{
  "n_layer": 18,
  "d_model": 448,
  "n_head": 7,
  "n_kv_head": 7,
  "head_dim": 64,
  "d_mlp": 1792,
  "vocab_size": 3653,
  "activation": "swiglu",
  "norm": "rmsnorm",
  "norm_place": "out",
  "norm_eps": 1e-05,
  "positions": "rope",
  "rope_base": 10000.0,
  "rope_fraction": 1.0,
  "qk_norm": true,
  "attn_scale": 0.125,
  "bias": "all",
  "tie_embeddings": false,
  "parallel_block": false,
  "extras": ["capped logits"],
  "init": "normal",
  "init_std_qkv": 0.022,
  "init_std_o": 0.00366,
  "init_std_up": 0.022,
  "init_std_down": 0.00183,
  "optimizer": "laprop",
  "lr": 0.000948,
  "beta1": 0.9,
  "beta2": 0.99,
  "weight_decay": 0.14,
  "lr_head": 0.00393,
  "warmup_steps": 434,
  "schedule": "wsd",
  "decay_fraction": 0.821,
  "decay_shape": "linear",
  "final_lr_fraction": 0.0,
  "batch_tokens": [65536, 131072, 262144],
  "seq_len": 512,
  "doc_mask": false,
  "train_tokens": 611800000,
  "steps": 4506,
  "dataset": "wikipedia_en"
}
Each number is 128 + 24 x the weight over its row's rms, rounded and kept within 0 to 255. Layers, rows and columns count from 0. Numbers have three digits each. The size before them is the row's rms in percent of the matrix's.

# gate: layer 7 MLP gate, 1792x448, rms 0.0488, rows 1590-1656, columns 192-255
# up: layer 7 MLP up, 1792x448, rms 0.0459, rows 1590-1656, columns 192-255
# down: layer 7 MLP down (transposed), 1792x448, rms 0.0405, rows 1590-1655, columns 192-255
gate1590 099:163114139147119150088093118078163114155177096139083142092138122171082144106131120141127138119141121111096161145087121114131093172135132131125104121117107152156111131165129099091112115118093095
up1590 099:158126101156147157099101079095147115118137099139117134104116126114132143065125099132131100150139140127145134172095172122137134137148138156105117125118133168158119075204125109118119130122118104
down1590 096:098133133116128133142187136141107140097111116151064128120112131036165157166100156110096115145105091151114106181114163124092144131118156143142139155134171123142124124148163138142132119158168175
gate1591 100:103119164126117147134141124135122089133174096092126112134118155110070182125138139157169142196155127184129162150068133115111158129110108121109107078133107161133122158192099121167109087092090149
up1591 096:151145136152132134112090139124141120131141089152117141136105123144101148099130131123150155152164111154124142129116153173141099110104132139123119095142134177144144080133114162127139105111116125
down1591 093:126102119125146140121196156135132087124091127157132121107127118113130121125138111126123076143153196103103130137125146094162093095150135091119162144108144111167101108126141127163127109116125126
gate1592 079:150088138131095104121152168113112164148110137108077131161109087103153101133158153112127128134125125180134123107146104078116134142147112158114139128129157111132110152176098129115144099097119086
up1592 080:099120121130178159104169110130174113060148143154119140108168150135134141137145125108129156105144147101087097156074156139190111160127116130155094137148126135143163130101140071121117107123089103
down1592 083:122156128114120094120121129090127116130123110119127114144147101132101153153116124138142255093115092156127145122141114128142122121128118134134121112115105128108135127146115134113139116133116117
gate1593 099:126130164115135133076131112150062129118144107173136134130140123147118144095194119107129143146145125118077114138107124167169135142152135100149117157073061158139135090159170119176133101124146127
up1593 100:098090120164143126110129106108141121134137145134056103131138113108146134121109110113118117111125153152150084107163154156154131141091156132127172136106108120144132115173141200102095136065170130
down1593 098:111107145164110113146135128137115135144143105128115150136106091112123142101117158116117173137116136138132102096054089135140090082109156161091141125178185102096108145154107124104137154128074140
gate1594 102:171116076089130101141139085118142068100133138121102133147123108129149163108101114123159086137140127138139125088118100167154088119122141145108160139109142175109169090132161140116120121128179114
up1594 105:133172134148097095099145138166129116157148121128135123108134133074140075139130132174078112114124140115102139164132149140169161150124151133153104116160111128131148163083049132154124151160084121
down1594 095:127127142132134109122104123138165078158132108081134179162140161059142100075125137096141143113159093122122126155158171108145150111144135144082121103115060131112106122058132080159118118116138133
gate1595 106:133084126145153121091129165133088125128119145150111102137110115157135110157099125129135178122101062134164114152162101135127122117159149119139155083169081126146112120138171140126139120157131170
up1595 104:159153101170130132145194171104107101086173114138149101102136098122105086140164144106168127114157110133113117120152160155112144085138129129176147147136130126144142171111161158153096104121106137
down1595 097:125106172110111128134146126125120140113131113116109139096133112113153152156096154103117025105075158124128129099118111164130116123126094148084121096117131134130153157119129094104137122115107092
gate1596 104:153092108126093142127124144137116113112113168118102147131154154133102117140106143152135127145136100124139156115143069181135104117132159121132092120133129177147145110128141116136132142097114165
up1596 105:097103080156119101134130153159115131095120135113117116136135165112150122065086144162159125135135087147135137105116155158104127109125132138149134143129131130103172123115091095141151141113124145
down1596 103:116142135124131122133107098130165136147133121106113134114126136158085083102173110136128087146111153093118136092139109101110103158130141122122144149123135121142118116102146097109157151145055119
gate1597 097:135123118169139143134157124140118151108183136092088125139134065108145096132112097123138130150141117171106139134142196138100085129171145162105142122128112100117118117065106126111113126138080148
up1597 099:128078124141122122117120131106174118114090145113180152113108175137139141134121122126120139105123088165121080121171101130151127129110127108155166177110155083144128120144155102115151127135105158
down1597 097:143109157085135129163115109166118092154133128133118121111132123109137148140095130141213124133124119122127109146141187097126103151128156119140125130151150139135134147196126170122103195150116131
gate1598 096:165131139135150151122110112116095123104116120155104104101146100149125128138170115127129108132127085162164130116162149145111122093143140123153107106141187131103097136126114161083146121148175137
up1598 102:097077142101120154095146080141078151160180150138165113102152151103136098117130180107120083112104138157126157152123126166173183125162125154135107125126111099139181087140128090143144113072113131
down1598 101:115100132133076103129106123099076122168127107133186128141199136103144143129131133130118154121157097096105109167145185113148145103126179099130140130128120151126126122129100110106169156087078157
gate1599 094:146104125138144141156160146143121112146137114121140124112119146120092090161106101108140116108131104168118161126141147113113077144161114129134100138173114086142127117170127079126132106144096122
up1599 097:093154145183106117085116103086149082108147111081156111132106140095169101119089137139156153127122134084120071159121174096127145158122109130143121158121142124137146135132142115137162153143169151
down1599 103:128154121148125121093095129102153101144126127134165109155163137085129125152114176138140000148131181118119154162090110132106125138136125131098156112123107141071142108121127145124124149144135131
gate1600 101:159159102134120136162170155088133145166134100101071116142149151109173111148176138136156157154130123172124150131147141150098125105117150136107128116140129120079136125143150130146110103133128158
up1600 099:129112136130126123095109103156153143111104101135101116084157112115124132135077118141098119132121133141160132112095110118171114148106096154121106115108094158151144126123101134155124112098114096
down1600 096:138140121133122138169152167122126152102125141137100113156106141132114112125101061136132155152123135168110146145110085163174075143111157138117126111133145141104137138161192106087128147141063130
gate1601 098:167117117120140128114135169137119143107132123139083126131134176114111114137108162116110115130103136118133096138138151135115118140142120135124113122148103142122138104130105124160122162123123135
up1601 099:112159157146154132163091140091116135102121090121145140182106155089165109155160061141134125112109135151128136123143102145112133111133157118127120137143127175139131119113057109176103139121109116
down1601 095:136118125126148140157138123138127142157136118152131138129148112062149175110144123144137076171126164086132144126161130179125114099137171137138133106107100148083112106094105158136151137151097088
gate1602 100:139148104090138143124115105163136132110153140114135138123129109128128154122111101114136145126152141122105147127096120136117134134134090112092118166178101114155175145088080144161146108077134151
up1602 099:144188130144101108128142126141148172129121167089103130128129103107147103135083145148126076137140144132112121136087129159141111103138141156113096132156153122155149132104106136132123141131135117
down1602 095:110087153135140126110119092139145122120123095142093161130145124077127129125136108113131119113124150157129137132099124129145161109138125134104135166129164131071093122102120134159122133100126149
gate1603 097:130166170128132124096092148097163116103096109116099108085129125115131095167133066126124114093079124096119127086143164118144106083107153131124124132148189099110116138104120100140116149150076116
up1603 105:078163141123105153146122081052132172119151160086101139093143119171122129102152113113161101149111113139177132116146120150128119131166133148130159105146165088133100167163123121089107097135079140
down1603 096:098145147130108165135101117138183154194139140106125099126091132117162075112146178118081104067111128130136121117115113144151114148131108161118154132151124153173097107107152090088134159123130135
gate1604 097:143097112137139124139134130119116140134161175094109139115152107148105136140140152124119126114123131167127119127130121107103120140144099128133123122113141143176139096119140108124108097142125110
up1604 098:095156153144131093094127133116110108167112142122098137168099107134155092129092093085101122130099139123133113132131130160130140181128144117127129130145125130138162103144174135114141148107146055
down1604 099:088147115142106158112110152127131179138122127124113143154124169162141150125172150155127143145116112153102112107120137126175095146123106099158130154130138135129125140163127117136119166147103138
gate1605 086:128175141097131095172138105097102140102125068146102086117143105102118159129135131157121132116075124137112130131122156126161104167113159126142109069141160128125110122117107150128120132119119139
up1605 085:113126145094167138118098088111115121181143155140131114139144122132149144148120120121116136149124131157122173182131108144158082145110153084147151074164153147129122137142109127119140143159124103
down1605 102:126122139123116106138116111140121113139128120123137139139122117116141110142101133108117255125126067145139122143126160153108106134115131123141152114110128141133121146119116116129119150117142150
gate1606 096:118099153148128148153116170154145114114128102121146159125098118132116113140106140136131179084185109109117183095108053152150075133117119148110114094148101146126103155143114092145117122146094117
up1606 098:116136155159150097137142111136123185110102100117141093138140144119180178109147148150179090191133141116130159110134138112152098108139147110126148182126119085131110171156099152139127118098105109
down1606 102:122146140162156105150119127127101132109136130112114164129127139096101118160143113156106207139159118158124141139119093147129123129159106090070141129133123109128118123145155114151165092143125117
gate1607 099:104118150123123130138079086120134080135078119137135126078119170142113111166093090131142148117114098128134147128126122156160073155124140092107121090137147162105186136146140123179117111104131133
up1607 104:111192127130117162142125132102152146147139147121137121155119135128121135110112163170136152121141179125121120143088120172128136143138121103119088077129126142146122133159092103160155151100159144
down1607 098:127132148126143222136150141139174157215146118105119182094120136157151115111103135118077131125151149122146113100169155087118168145099138209133120151119102070124153143114119142159095093131114140
gate1608 097:133121107123156096113122142174146126134131121147123137121127130087134106111193147113148102183111102115153132123159163120106159097177143111155133139130143137123128148133122195141119124111134158
up1608 098:164142164182121138117122114160133122130155089101106135154136120130134156117163123142124096130111126120098138118122137086109164116119164092147135133119150103136065164110110127099138115110134128
down1608 099:135137104093151094113148132146098129117126147096107153137094113133156118145158143124137219116146096125113126123160134120129169106119109064149137172100124128116141078113133123115131120141137120
gate1609 106:145106093130113093124182092133145140091125121125143128147070184123131135082143134085135147151144112160114113147111149159135114152126097105106085101149138189117163096127159146120156171063120113
up1609 104:102111133135108139095136127128082110145179113149139129101159153171111120154147110122146126135107127129148132095108149108163104137118130127128123129111141125086164140126145114102108064107120163
down1609 099:110139144133129130142162162104102109167123094133121109150086160168110135159103155121148170118125145124138117149116117121165096076113103166160134136112158176096134113139111117106110118143099132
gate1610 101:117113117112111106129113147144128133140116109126059092107123100158137150159163173156140093164119127158171117168138136138152107172145099116121134066142141149131128117124131138085148112115116159
up1610 099:117122124102118131120084140144128120129109117161134147133146134141117139133142118114125138150138124110164081120116104173071096168103104113127159155122141144142154156152088123167147134135158124
down1610 093:147124140118140121094079095161139121169137079134127140116090143113151110168127132146103096100120107131103140146121160168143134117093094152098123116134110123157078138130120086156167102153145082
gate1611 104:138123137125129121113124120157130111143135124128115121170118100103182109148083091159150122108110124116142124128078093122108121117156158129143127101140092098075122103105137113089150107153140130
up1611 102:130158120064126109146164131084112117111097158153092107113130095180105110126136131128157088138139127151121109135178154151095110100112090134154113132096089120209141134152095143171093119138142141
down1611 105:144123118119128114119131122125127117131124133141124118126139141132121128132121121127127255127124056126111110133123128125135129131116138126158110132124123138120120119156141124112129139137119139
gate1612 096:154121127097123107104082148175127129091148124160143183152144153131114109150127112097124116085108098118140111136095170136125138095147140164124143130145120123161135118171121142167106148068161165
up1612 099:150136114123168146123145160128081059088187166103142114176131129147101133116132123116146112112099133122145100119181155163141120064153100109140140164159175188145125120129144113137141136110151156
down1612 100:087133116122112144158102060142108151116107107092127121127123135090140162145176111112183120105107164136128155161148158135172112104160160171189142141114157137093100117144091143122104138145099146
gate1613 094:124121139116128101149122128155110137165139135119124172107114132168156134100096089158109119084146120159150105107172127118095125121165116123136152133092109183129140093130098123153130145142158159
up1613 098:144070141122124093117124154137157137140104134152150161150147126170147161167118129148122120161129159129107135126142083097127119161113142113107165159149148166152102123134091181091132136165136130
down1613 095:143123130127103208136131124124140150147148113117098173143129123126172160126130136124080016108169165134124136136104135116131153153120113111120127130144145113160130138102114114151132133147120124
gate1614 105:143129124132105133075102178106086088106135102151109129154157067130085133134136131113127159118147124121148157146152141135166116126133105161107133121145130154202127091141186123126146111145146127
up1614 104:094129127166120160123137127126094124114160132150137127147121118083143180123134112148147105111103114098161136193106087118136099123117152133132116099114145120134128145166129152070150094136194122
down1614 101:165141123140125183125197122143123137130170141136099085105124132110116134096084165122185138151100150136124175124147124129109109130138147098132126117124128113088068175152118126138132163107138134
gate1615 095:091107158155116127096109110140125144146141099142119165158116127114150125095134097181116134131138118137096128117082087098134143091136144118128129126172072103139086117126101081179155109130142085
up1615 096:138067133147124114112105098114173134133114099161130157110104136132170155114140113111107148127083110112088140109099089087147158143142131106097140152144127131118094122130116127123122111129137078
down1615 101:135123135115135120140131138135122123124115127123135126130129141137106119110127138129140000134143181131126142130142152130113137133104126129122149136130112119123135140162132138113126117128120128
gate1616 103:127087141116109150094173154118101164110103147140098164144147161117112121126104089111123155158127138142129101131079157108137110153126118093129134114099152149147129071140170142142162117115096105
up1616 100:136129172141164136084126132100155108155118158150140172095151117106124112104111158109126134113127100138112134147119063112135154104155167125116126143111150126136090125144164124107135141108126167
down1616 100:133091123112119114128132129119066164095119103123129116117185118154109122086139120152140130138098129137156158084129135127100164136146175129131113153149098088125136117115127113128133137068134128
gate1617 097:175195079122097136084127149137117108082132109128145105110117145047139157115147123134120075120088101138152104191155144124125137123109104099131143105133152132138147133064095163133142116093109094
up1617 098:106088084118140160128134085137092162107170136120177133169127109094113156143134071102138113166155153139091151120087127148105158155148103163158123124107109150154148149103152144103116120104142106
down1617 100:170156137121131099122112140130121136111141177092167112167094160112162123135141179114121121120145153101119093118156125121147157151106078115135122153110070121167113131087120136126116137134126136
gate1618 093:153145107115148174121130107155135149093089116127140127112133131163106139097099108164132129120109112165129123130094156132181105106144132119121144106106106157127152059107132116149122124130153171
up1618 091:150130155134147138123121097161110108125165128121161146156115159119119128127102090123127105137129135136081145149149122105141133104137125107153149151138085153144143105169129109142095113161141099
down1618 105:130123121158144139111134104133127114132103124114125127137126139129125125143144087133148255142128077132125144140112162135133145134138119130144145118121127127129117158131114121155139120099136145
gate1619 100:128162140127134113084103143145118169141156175138133072130172145108121171118156121128112125139106116123115138125153098126108128114102142098112085101144091122142121131148050111082093125117113149
up1619 104:097115124165141085106141090131128111118145136118122101111159172162106138167113151150126096135114125106120121128060108141144118143095158145112146109130129128136142146120162123125131105148148122
down1619 106:097139123148166074096162111122123123109159144085146107122117067170093143168131139112109159150081170157126163138077066110148132118140143154104119104141149107093131114112115142144125087136097111
gate1620 096:152123102090132138133123130113093132086143162137097133115180063135156092112121090134088104099105110150166141135129123105166117136165104119118111148168157083100093074118099179145149126179143111
up1620 101:112135124072126103105111147125108110117126158126186150145130131111115126129096113143163132165113090118146189127142129132155178165160137135133145146148113122120127120134099116126143113145162137
down1620 099:113163113112173138146120165137157111071163089139127124115128144120134099088126153086142175130092103136133145132114117124142156132106140182101099087135083172084131159139126171120158140133122142
gate1621 095:116138103142137065077122105133137133149099144132156119158126088141153133142155168116166131120129090120118137138166158154144108130116101094144095132136106112142170143116149177127187170103142131
up1621 098:130117142148142098113143131098176152151134160103120129089098138118198143117168105112171134156156132163152123107116165145131185125122121136137124155138140135104098136144156135120117131159175165
down1621 101:140131090135127141107168118172161120167133142108125120142142142121119159120124121106105128129156117141152134132146155131136127110084187120075132134101095128119111119122149114124158151131124135
gate1622 104:153117104151109124142150128125070133145152100157101159112119125072085162096127092150145142113078116117134130114121128112159134096141158085119132080159138123117113144095130110118107088122126124
up1622 100:122166123114116150125128101157173143100089135139119126105124127151153067147125121139123150155149092124086085169097106156101120165127155151099101150118114190111124099125116139129136131130135116
down1622 096:104135132122125145117144156151127184145102121187105156102111085126079153124124088140119178134107038113129133088089158165141142134143101145122136126143130142168105141090121122108121071129146133
gate1623 096:139128112108143089085143135124130130128152105158134167124162129154108147161151108130172127152140118127115121115091102160184125113136110146146125120135095144136162136106148149166149135099113136
up1623 092:132129096111097141155124108073124118122123158115065112097134120124142137159119121145144125129104104126131091139129154093112117136143143129117099156160167118127113133092133118122065091131130164
down1623 092:104155168156138117118086116122104143113108157147141169114081137144124134143117147092144046124093150133118162124116100084101137140115163123114129141140157091160141113140142132149150120148109098
gate1624 095:164163151145169093121148129110138145105146144144146135102096135150141144138121135138121128146132153152130066131109116118125147152162136148099099102143187110137129111077143138178160106133103153
up1624 100:145113179128117114100130123083095135103105145136160154116104099151126136112147136150121157100187093117158114111090126088122168147144151108083079113117173137106126133149139106139113114126112115
down1624 101:133150136135104146112151114122117147153143152104133147152146154124099150162122115096131013114088183112124093145148123156175120117142130104126151149122119142123101136090123105137122129108153147
gate1625 095:132122112117140121138161146166142099117093136129144120097152132125104131124089142173100134098143138130094144113118126147175121126158131141159111133145127098152143133089106079103160159128095133
up1625 097:119141174123132169135135159126123176123103094082131171121120115136144118153161144142152145119093164139103111121105112156111144090158137114108161129151168148145107145121105124170090103115154127
down1625 096:118131138116155147138116124111124142148106153130132149148147145096125134154154139145178129149109142160101134129111092099135116130101097169146185127128089145134162144160154117164109089133102151
gate1626 102:154159140149123110159142109105146088088113099150110110085090153134139136171130145138120083130126116135141104152082098117131123131150156075113149118126116147142106109147150163116110105111173136
up1626 099:098139148143144113147094193155144113109109148091111112167115129142140151154108127115134164113149150111139135099153093127112112134109114123112134147120118117130148101120143144131141135082103111
down1626 097:124160129103140190143143160134135092104111113128131142137133137097116112185124171154146168139106082164155132108175146137123124146125129161113121210116163168144166120115126112088128135127108161
gate1627 103:150095115096140085141128128173131120131171115136112134127129086102164121092128117105159137141138125137098095137145126115097130114145131160122089153110153138122118115104086131096113153112127164
up1627 103:146128135151138166135128132110143146159096084108116128143134159143110133158121138113104106136134112137131137089171143108123124126111137132082155124153146112097108129100167146120132110149106156
down1627 104:103101118126092154126100135137142135179121153111170117165103170156121109121178108140145249159154058117131124140127112134125119126131068157134102143147171164125091126151137116137113101108114133
gate1628 128:121118132126171128161062118160146132183132128119162162102129119114158116141100101136153113113109148150126128112100105130132124114112149117131144114158115084095074116113156126172110125143132093
up1628 109:106125130126087151108127138177120091147136134094141120150124137136149129148135139112106137118172158113127155154127100093098132128151122119104127137125120119113134125161173117131148119126117140
down1628 129:127127126127123127129119130119130125127132127129127121128131130126130128119126132131133000129128159129129124129123130128136131125125131126125131130132132139135127126120127131132133127127127127
gate1629 101:119130121102161103124180109145127117103095137134128144121107106173134142133169061155088166136090149140100172145106086136154147151154133125106124113163103115169126113076080090178170129167142148
up1629 101:153112181062140117140170162095089099123135141103135166144095076139094127152152139154099158090107119127151163141119098177171136171111123093123116116137078113140140098158123123167190109122135097
down1629 094:105074064150141104139130146143085183142127144102088103129129181104157130110117117141088055116113166146141113120084100124136175133127120177117118109137137172136103112147131137157130124133133148
gate1630 102:113104128112125102135101151124088121131147092102092148112061143119138120128132129133146121130109118126164137139134149117127126144186132116111152095150095142090141093098140125131151161095108133
up1630 101:126115103159131119140103134117127145149132132096095135150108152141138174097136115080141173130120148133123113161128097128122106131162133063126155110150108094109135106114149101136121113124142138
down1630 099:089109142126148140142145117133110144129154178190125154140147113078133166080109171126147047177165161099161113145108103121131140131111140127128147141151128118153137143127145126150093138121147131
gate1631 107:132167163100103120135111130151120118170120143121149133129109128111128089131128093162146116123137090140115150133118156133122097138138119107150142137110080142117119106148147176111134129095114178
up1631 099:156123116132151123150109147140161136102103139126122127083116105164147128111128088139148133113112107148139106120119112106115155063146094113124144185137114127153115092126153175100143138088123147
down1631 098:155131125122116122141114123142096123094159132119122080125154137136126093137141114137172061131093215154134136106137091143162138173120096137094128149113131149101108115110106136098127113129105144
gate1632 094:123152130160114121093164163109070132136121146090187155120128139131161126137134126112111129151133134117138139124115136133097153141134067153123115132114115190100185085084147082119125161160104116
up1632 100:141155112163157184123142155122153124101144146157146101143116091145108127145163102117119088085118174144122123085118180134136140124100103141130115134092136122166104109164151084178089102132122134
down1632 101:125114141131132161124132124145115129054118153114176136125155138162066167082093122124149126104124131140064119151103116162105111139154102096166122152127127102094137143179118141166139159144117135
gate1633 099:118132115102136114115096134125154150125106080136164142126131132126168135177117142130159121170134115129149136142125159101145144111129104129118130100134130139120079138148182136132112131127116145
up1633 099:098142143157099087128098104116088119166147106114149122183113111099101126131099118160112123077150104146148183116153115136122136138143138082092125116133155125123147100104102153162145112146164167
down1633 101:133119131148156132148170151111095153096115149124138177140128084140162161153095087145140171094111127159122131105135141105094143126124079161173108130139073112138110128140076133117134166076091139
gate1634 098:147167105126113096118101134148141182137155090139137131116145082152153104116132148142140168128152122122110146127132130144126130140138107129117111086106149093138136133135129177163134120143140125
up1634 099:068118136162120159138122142121104191071117102132128127126109139173139134155139151104135147097114077128183098138123091122094145162115127141105146154123131100174163134093162135110115111083087151
down1634 103:177142130108131125121157154148119115169135121149114157128104169110118146097176097109164152113143145137105113121104139136109168191163095058176135134113156111137134120168127137119111081105100119
gate1635 098:134143127119133136162116125129108111146101128178129123084089101129102082174104156126094139111111116106106140136139133098182133160145143140135082107111135130132149122145110128085151119118083112
up1635 090:147079103111142107127115116107156116071153109063134111162108124110134137113094141108105140155144138149147179206160107158132181126137126100123165146190153079146169163164130089123126104165097148
down1635 091:115112142121108137124157146116125112139127148132076191128125148115162158121077141144099167151139074121125101132134133117133159167148133147129122119138128140155117138166083162114141118148149126
gate1636 102:163117140156146097147114130131148100101138112150107126091129096101133153134158090138125126163128101113123139140138085142149128115105106138103111109143117137148134108100158161121141088107100120
up1636 101:122083075129108148106098136153096146132124183139103126148091087137101110110125098144082150079149125099147131130137107126093094162121098160132124118146127129166165104115152107140158083121122149
down1636 097:120121146090150119137162103123108154110113121140167113132092129174143127117132130117119145124156093155095120143132120071128155109166141144202149169115113157127145107146135103140142110124167126
gate1637 100:138130140141147182132147108122082142148109060132104143132123163134123121165140129130142133113142089144187131110176145110120160068148126070171115131135121136120092118102129112129166147096089143
up1637 100:115097112082150138139107077103109125114105156087157116114157135156173130117114178139084123168095132129156137137133108098107113123152132094103142150151132145124136098165148133114113133094138126
down1637 094:113111142113153108120127117134090130097127122093162161108137136087148106104153151131106145117164150099158144122109110097095082142123133128144148137132123105134155127122082126100148056123139130
gate1638 095:124161177180131134104127131130186125156156138084083111115094178130143112163127111119144105149162153114120139127107119094158133112139135077111112111113140137128163135150157101141119120147104110
up1638 097:132130157138123150064142126146109112133136126125130132096101152145120133192111121127084097147159126186113140136122124108150146124150127077166110113107149190127116173135187138135104137147149130
down1638 098:158108114124130118147155128110133133125095142130135160153135171140107145118117140169147030144128174123115097145157130128118157125154142114128117136133125093160123138134126138098103128108107181
gate1639 104:141117125095126138130140134116158119144084097140121100112134120137129099160106105161148152112128116111118156126144116158120099134131130098108111144110086130136111158110126145141133125159138123
up1639 099:108168129132104131100099108168132084112123146142138119131092144141143132098163168118143099150133123130125127157109143098127119112123114176173123127156091136135124095160109150076171115104061136
down1639 094:137152159123113126133154143153109132127127088130081095092160147115134108157097130132196207127086149120119083143109081127163103106102122173167102134093136120116128128191162128117130104127131115
gate1640 099:168147115163095100145141157139111135113163134137126112092143125133123141124178091124136141121145086124114180120141125093123135112134135068168132111118108170134100152109137178120152093144111141
up1640 094:103149159120139123113104108157165133158115075137162147111144164140123137127101113143096125133152130134112103129058116160165133188109153147093099127115134091145129102116141122126129114108154136
down1640 090:105126110149092155134094159123119144118135158129096156161130119108106106132150101152118206178145067142098138124111117107128119153107116109148092114139099169126125125135137112136134109158143177
gate1641 099:116154146055120149157106103114132092137140136084156141125137120115103121116107129146128118106137146121147143129134130105100122113134126038140102114121122126172119101140107169080147126145120126
up1641 100:161111143116133123129094103152122167114103082137162134133110152110162120101121163117140149155158116071117117134104098139084133111081128156066140125131124109113144091155089108108149127145133124
down1641 098:122131122111101140122120158112127113153097090157151107108153132035134137150118139131161098125142130146119126122111148144135201150154110143088111147141109097104130126141181129121124108115130118
gate1642 103:144114133108107139164130130065116106138167149117074134134157132135098100091141139157109140113103112130123143170119150155164139135165116145147107128134131093125138147134137141117128141146142099
up1642 106:140165120161111150126093120094152159131067104157146127134159118140134160112092156149150169146119135167093160126196167121120107138061108142114137123143159131114104143145163094147112080109117157
down1642 100:153160141134140111111127111115137158132127141128199147128135137139140137134172187131154114164114130143126136163154161103118110084101147086093143106173155139135076132156140111156165171095173139
gate1643 101:134114139186131156124117117139093121103136125123136134162130096157129121102180101152145125136101090112137111100080140133118100113147135142121102149119117148121162145128127148141086151070098151
up1643 096:104080108160148154122139144106099169160089102104120119085092144100103118185122149157111128117069103121113099128130104136134145143124070148133132105101201107106059098097111174074100155142084130
down1643 097:128093144134124166065112167137157108123109099124075126147125132103125098188149068109116090120115124151149123171146138183145176149120088134117125121150125137121125126112109153104145109136115139
gate1644 093:130085090089101084147107145093098153143144121115144125096085100095135115111157099152154115106115097099122156128133099132182111146109141147091079110137127165138127103147125100104121083112137125
up1644 089:097140125139131115135141136113107162104088141140144072131129100143132125076137116133114111104100114098130139114083140123140151088170149125122117095120114147143101064111086151134126124100154121
down1644 093:114150104118147173152132108126124109131118123158130109133132096168142136116122110144112000126167125131158123116085159121109125112111135124149130107125165185138119116149124136133137148117137125
gate1645 096:156124116150113103150120145093130164142119082148093112133152116141183095178140110126125195144151135136128142100116151133093097131092119121139141141102131134146099145141162148113123117142123142
up1645 101:135112153117108090133101135095106143145100152181112150130115122144137096122143085139143140115117139135143155106098115110150106120106140098183146129120169150109114100124126152091144153140164101
down1645 100:157157125120172148139123170157113115124144153134140106104141132133102136133133142138129086122076178141132108152121093160097098113144124125127180153128132147171118151125122115134145067118171109
gate1646 106:174126146132170083131114162172126138058094129113165147146118146125118124129148121090136120127111112142123126090127153117088138095102109125149137158182104117082079134131111160126127093104122129
up1646 100:117151116113098101105121128110095117111118123118161104165132142095134126170085084147150120088116128090127116113123121092132144120093128138150122136130090164125172133159149108124099121118103128
down1646 103:133084090133100157138123139110138128077178138112105147136137132127130145125130146101124195105113137144147169164150118131140156126141100159141107125138134123124135132179108124155127139128108138
gate1647 104:144135144134151102115122131054126129140114106100081117107084095109093127154156161145143124068147114133138107092135127130136109140114113110143079116125127114094136131096152142082137141159114141
up1647 108:132130107128177146145154118119128165081126136156112144098154133089152136170146142116144120100163133152121074113115165096131113130159121132102124128121130109079149142117106143139124127118077107
down1647 102:150148158138120148141121135125178116103119069125074139120113150140118158144106106139094014115145186120107135143147061136107161161113113084151143160128125116139175147117163133099131110143123135
gate1648 096:117172159155141160123095155096168131115137066135155122114131132111126121146154129131135123191122102150145175103068137099167131077183132100101149095142192158154082107151130129109133110124107132
up1648 091:118137184116146148154112135156087121089142103125136141104133164153084134103115163123099166138125128082149181124087152106165171073160159130139169116155117112150134089167133155144135105166090121
down1648 097:131139139129103092119086123106114131131100124109105115109135124165096186126109119139105109077125134097119131114136139150110116138125115112160143133117135150124157145156074152125139086184106104
gate1649 101:140151126092154112134139102125116124145111115188109114097150139128085136118121112116103116134116097149151125118156119142156058097140164143122119064149105114152138106163111163147119112137134111
up1649 103:138141127123139101182140118157097116105182131057163152140136139077080119146090080142096113138142125188147144121146098080102120137118143144108116145124159116150131136147115151154093081143128169
down1649 102:156067144131146109113133144161113097143146159095134143126162087154128133110132092143115092083170121119171123125087107118116149089136167090094111126114111098155127112163113137135152129141121165
gate1650 097:170152144184144158104104169137152151141144145182133189123127139156098174141165134098148173088106111100117092098064136152126143083106122110117105164153120123134135129136160112124144100125111120
up1650 096:166120067121160175130121151136157115130118157135135160131147131098095189071136129162140148139151110104128140139111107130146139140073086077159097146122116077108129134111153105123152106135098109
down1650 097:124151143103127151130147147141160094132155129152147169148116144126139151131114136117136115150117058103132078143153133123099096115119131132130140141133156151138104135155102169153121161121098126
gate1651 102:118150111112129137092103129104081088129126138129092160166129129129128130177141125112094147129146107126138171149107118145121104123098119165122142140117084140093123066150110135160137140100146140
up1651 103:140135108114147110093090187148140117144143158126102145124126088121077119148160120129112157167116148111094120122113071152136157142148151167100126130119115182098137116103122098108136105102158124
down1651 098:124150121104146192137112132138104108128132133149117155165136151106101147131142124124142105149143161052126126136102118150125116139137094096125112140145163104158033128115149127094105090139139124
gate1652 103:175099133148119093147106134123135129083135107168102138150134113107167139157137104126150160126139110148117127134136141112164127131163122134133089158132146089129137171133101158136047096113141091
up1652 104:109130098130097123132131135120116121140149138112169149121141112121058119099114152126148126150158116072123142113083080155152135142087122146130156116126100134136093113103183086105137118132092124
down1652 102:112131154135114157130144101117158152132130099114142130123133156114136140101130136123182187141140037126138113083062084146151153175112112109115116098139111125129119129124130122128105137117112118
gate1653 098:124155166101127093118158153179133142122117100145102113113118138149117100160128140178140105087099102155160152116100164156165125145096155112132128121143148157138126148158070168115079141116133168
up1653 098:134140106113103142129141080077078152064097134113106103154145077095157171131109112131154125128114134162113129127151101148145103080118120129088131132128169112122104134128138143080146124101120178
down1653 102:120134143099142127153140130135163188128107134117123163097154098105103084120150072140164057120126148163118135102133124150124140128113144149136106138131104135136135121141114146114148137077083113
gate1654 103:115127167159113110159153109156102144098124138112160153153146142130096163125172151121116162169153129143155140088093147124085139158133122173129080135124125178161141162139141152159153185089143164
up1654 105:115098107182123131070092143119117133171055142154133086132140132099148172156064146120098113112113139108156110148131162138131107131155150110152161139089099122131130099159171118112124137151089160
down1654 104:157113091134166078097140147127144127119163117122161143132102179145106083161119174124166109127187119146126141153156098094159124142134154136117120134171066150163093114125132117132113162136118111
gate1655 099:136122109155127143127109122145100136095091101182080127127151139110092129148160118177136121101134110132125123132096140150166103177112128105130104140155123162127124141120117158096126135115109173
up1655 100:088124148177113122146124142177134129110161124134122112122130160138088087086159114131162174126130129144119163093119142140091159167088108127117132109158090162123130138101120091092140164153094111
down1655 098:104163165127135134163134177110128146132116094123140181125126125141146130121124131105133054087155166129101146079158114124152169144115117135141128123118160127114095123102085144155129127138139106
gate1656 100:169078142146121134100142106169130097128144155145099125113158094088089129139125148137095107128145096118081093159094137131160159109115134128114112113133125153076098121095085122075143115102145128
up1656 101:096158130102126082147125108090104092118132115087145087127128146145112068109125162149105135132117130184091140139121121153141125092161145137100129138143134100127152129141104154128105102091081174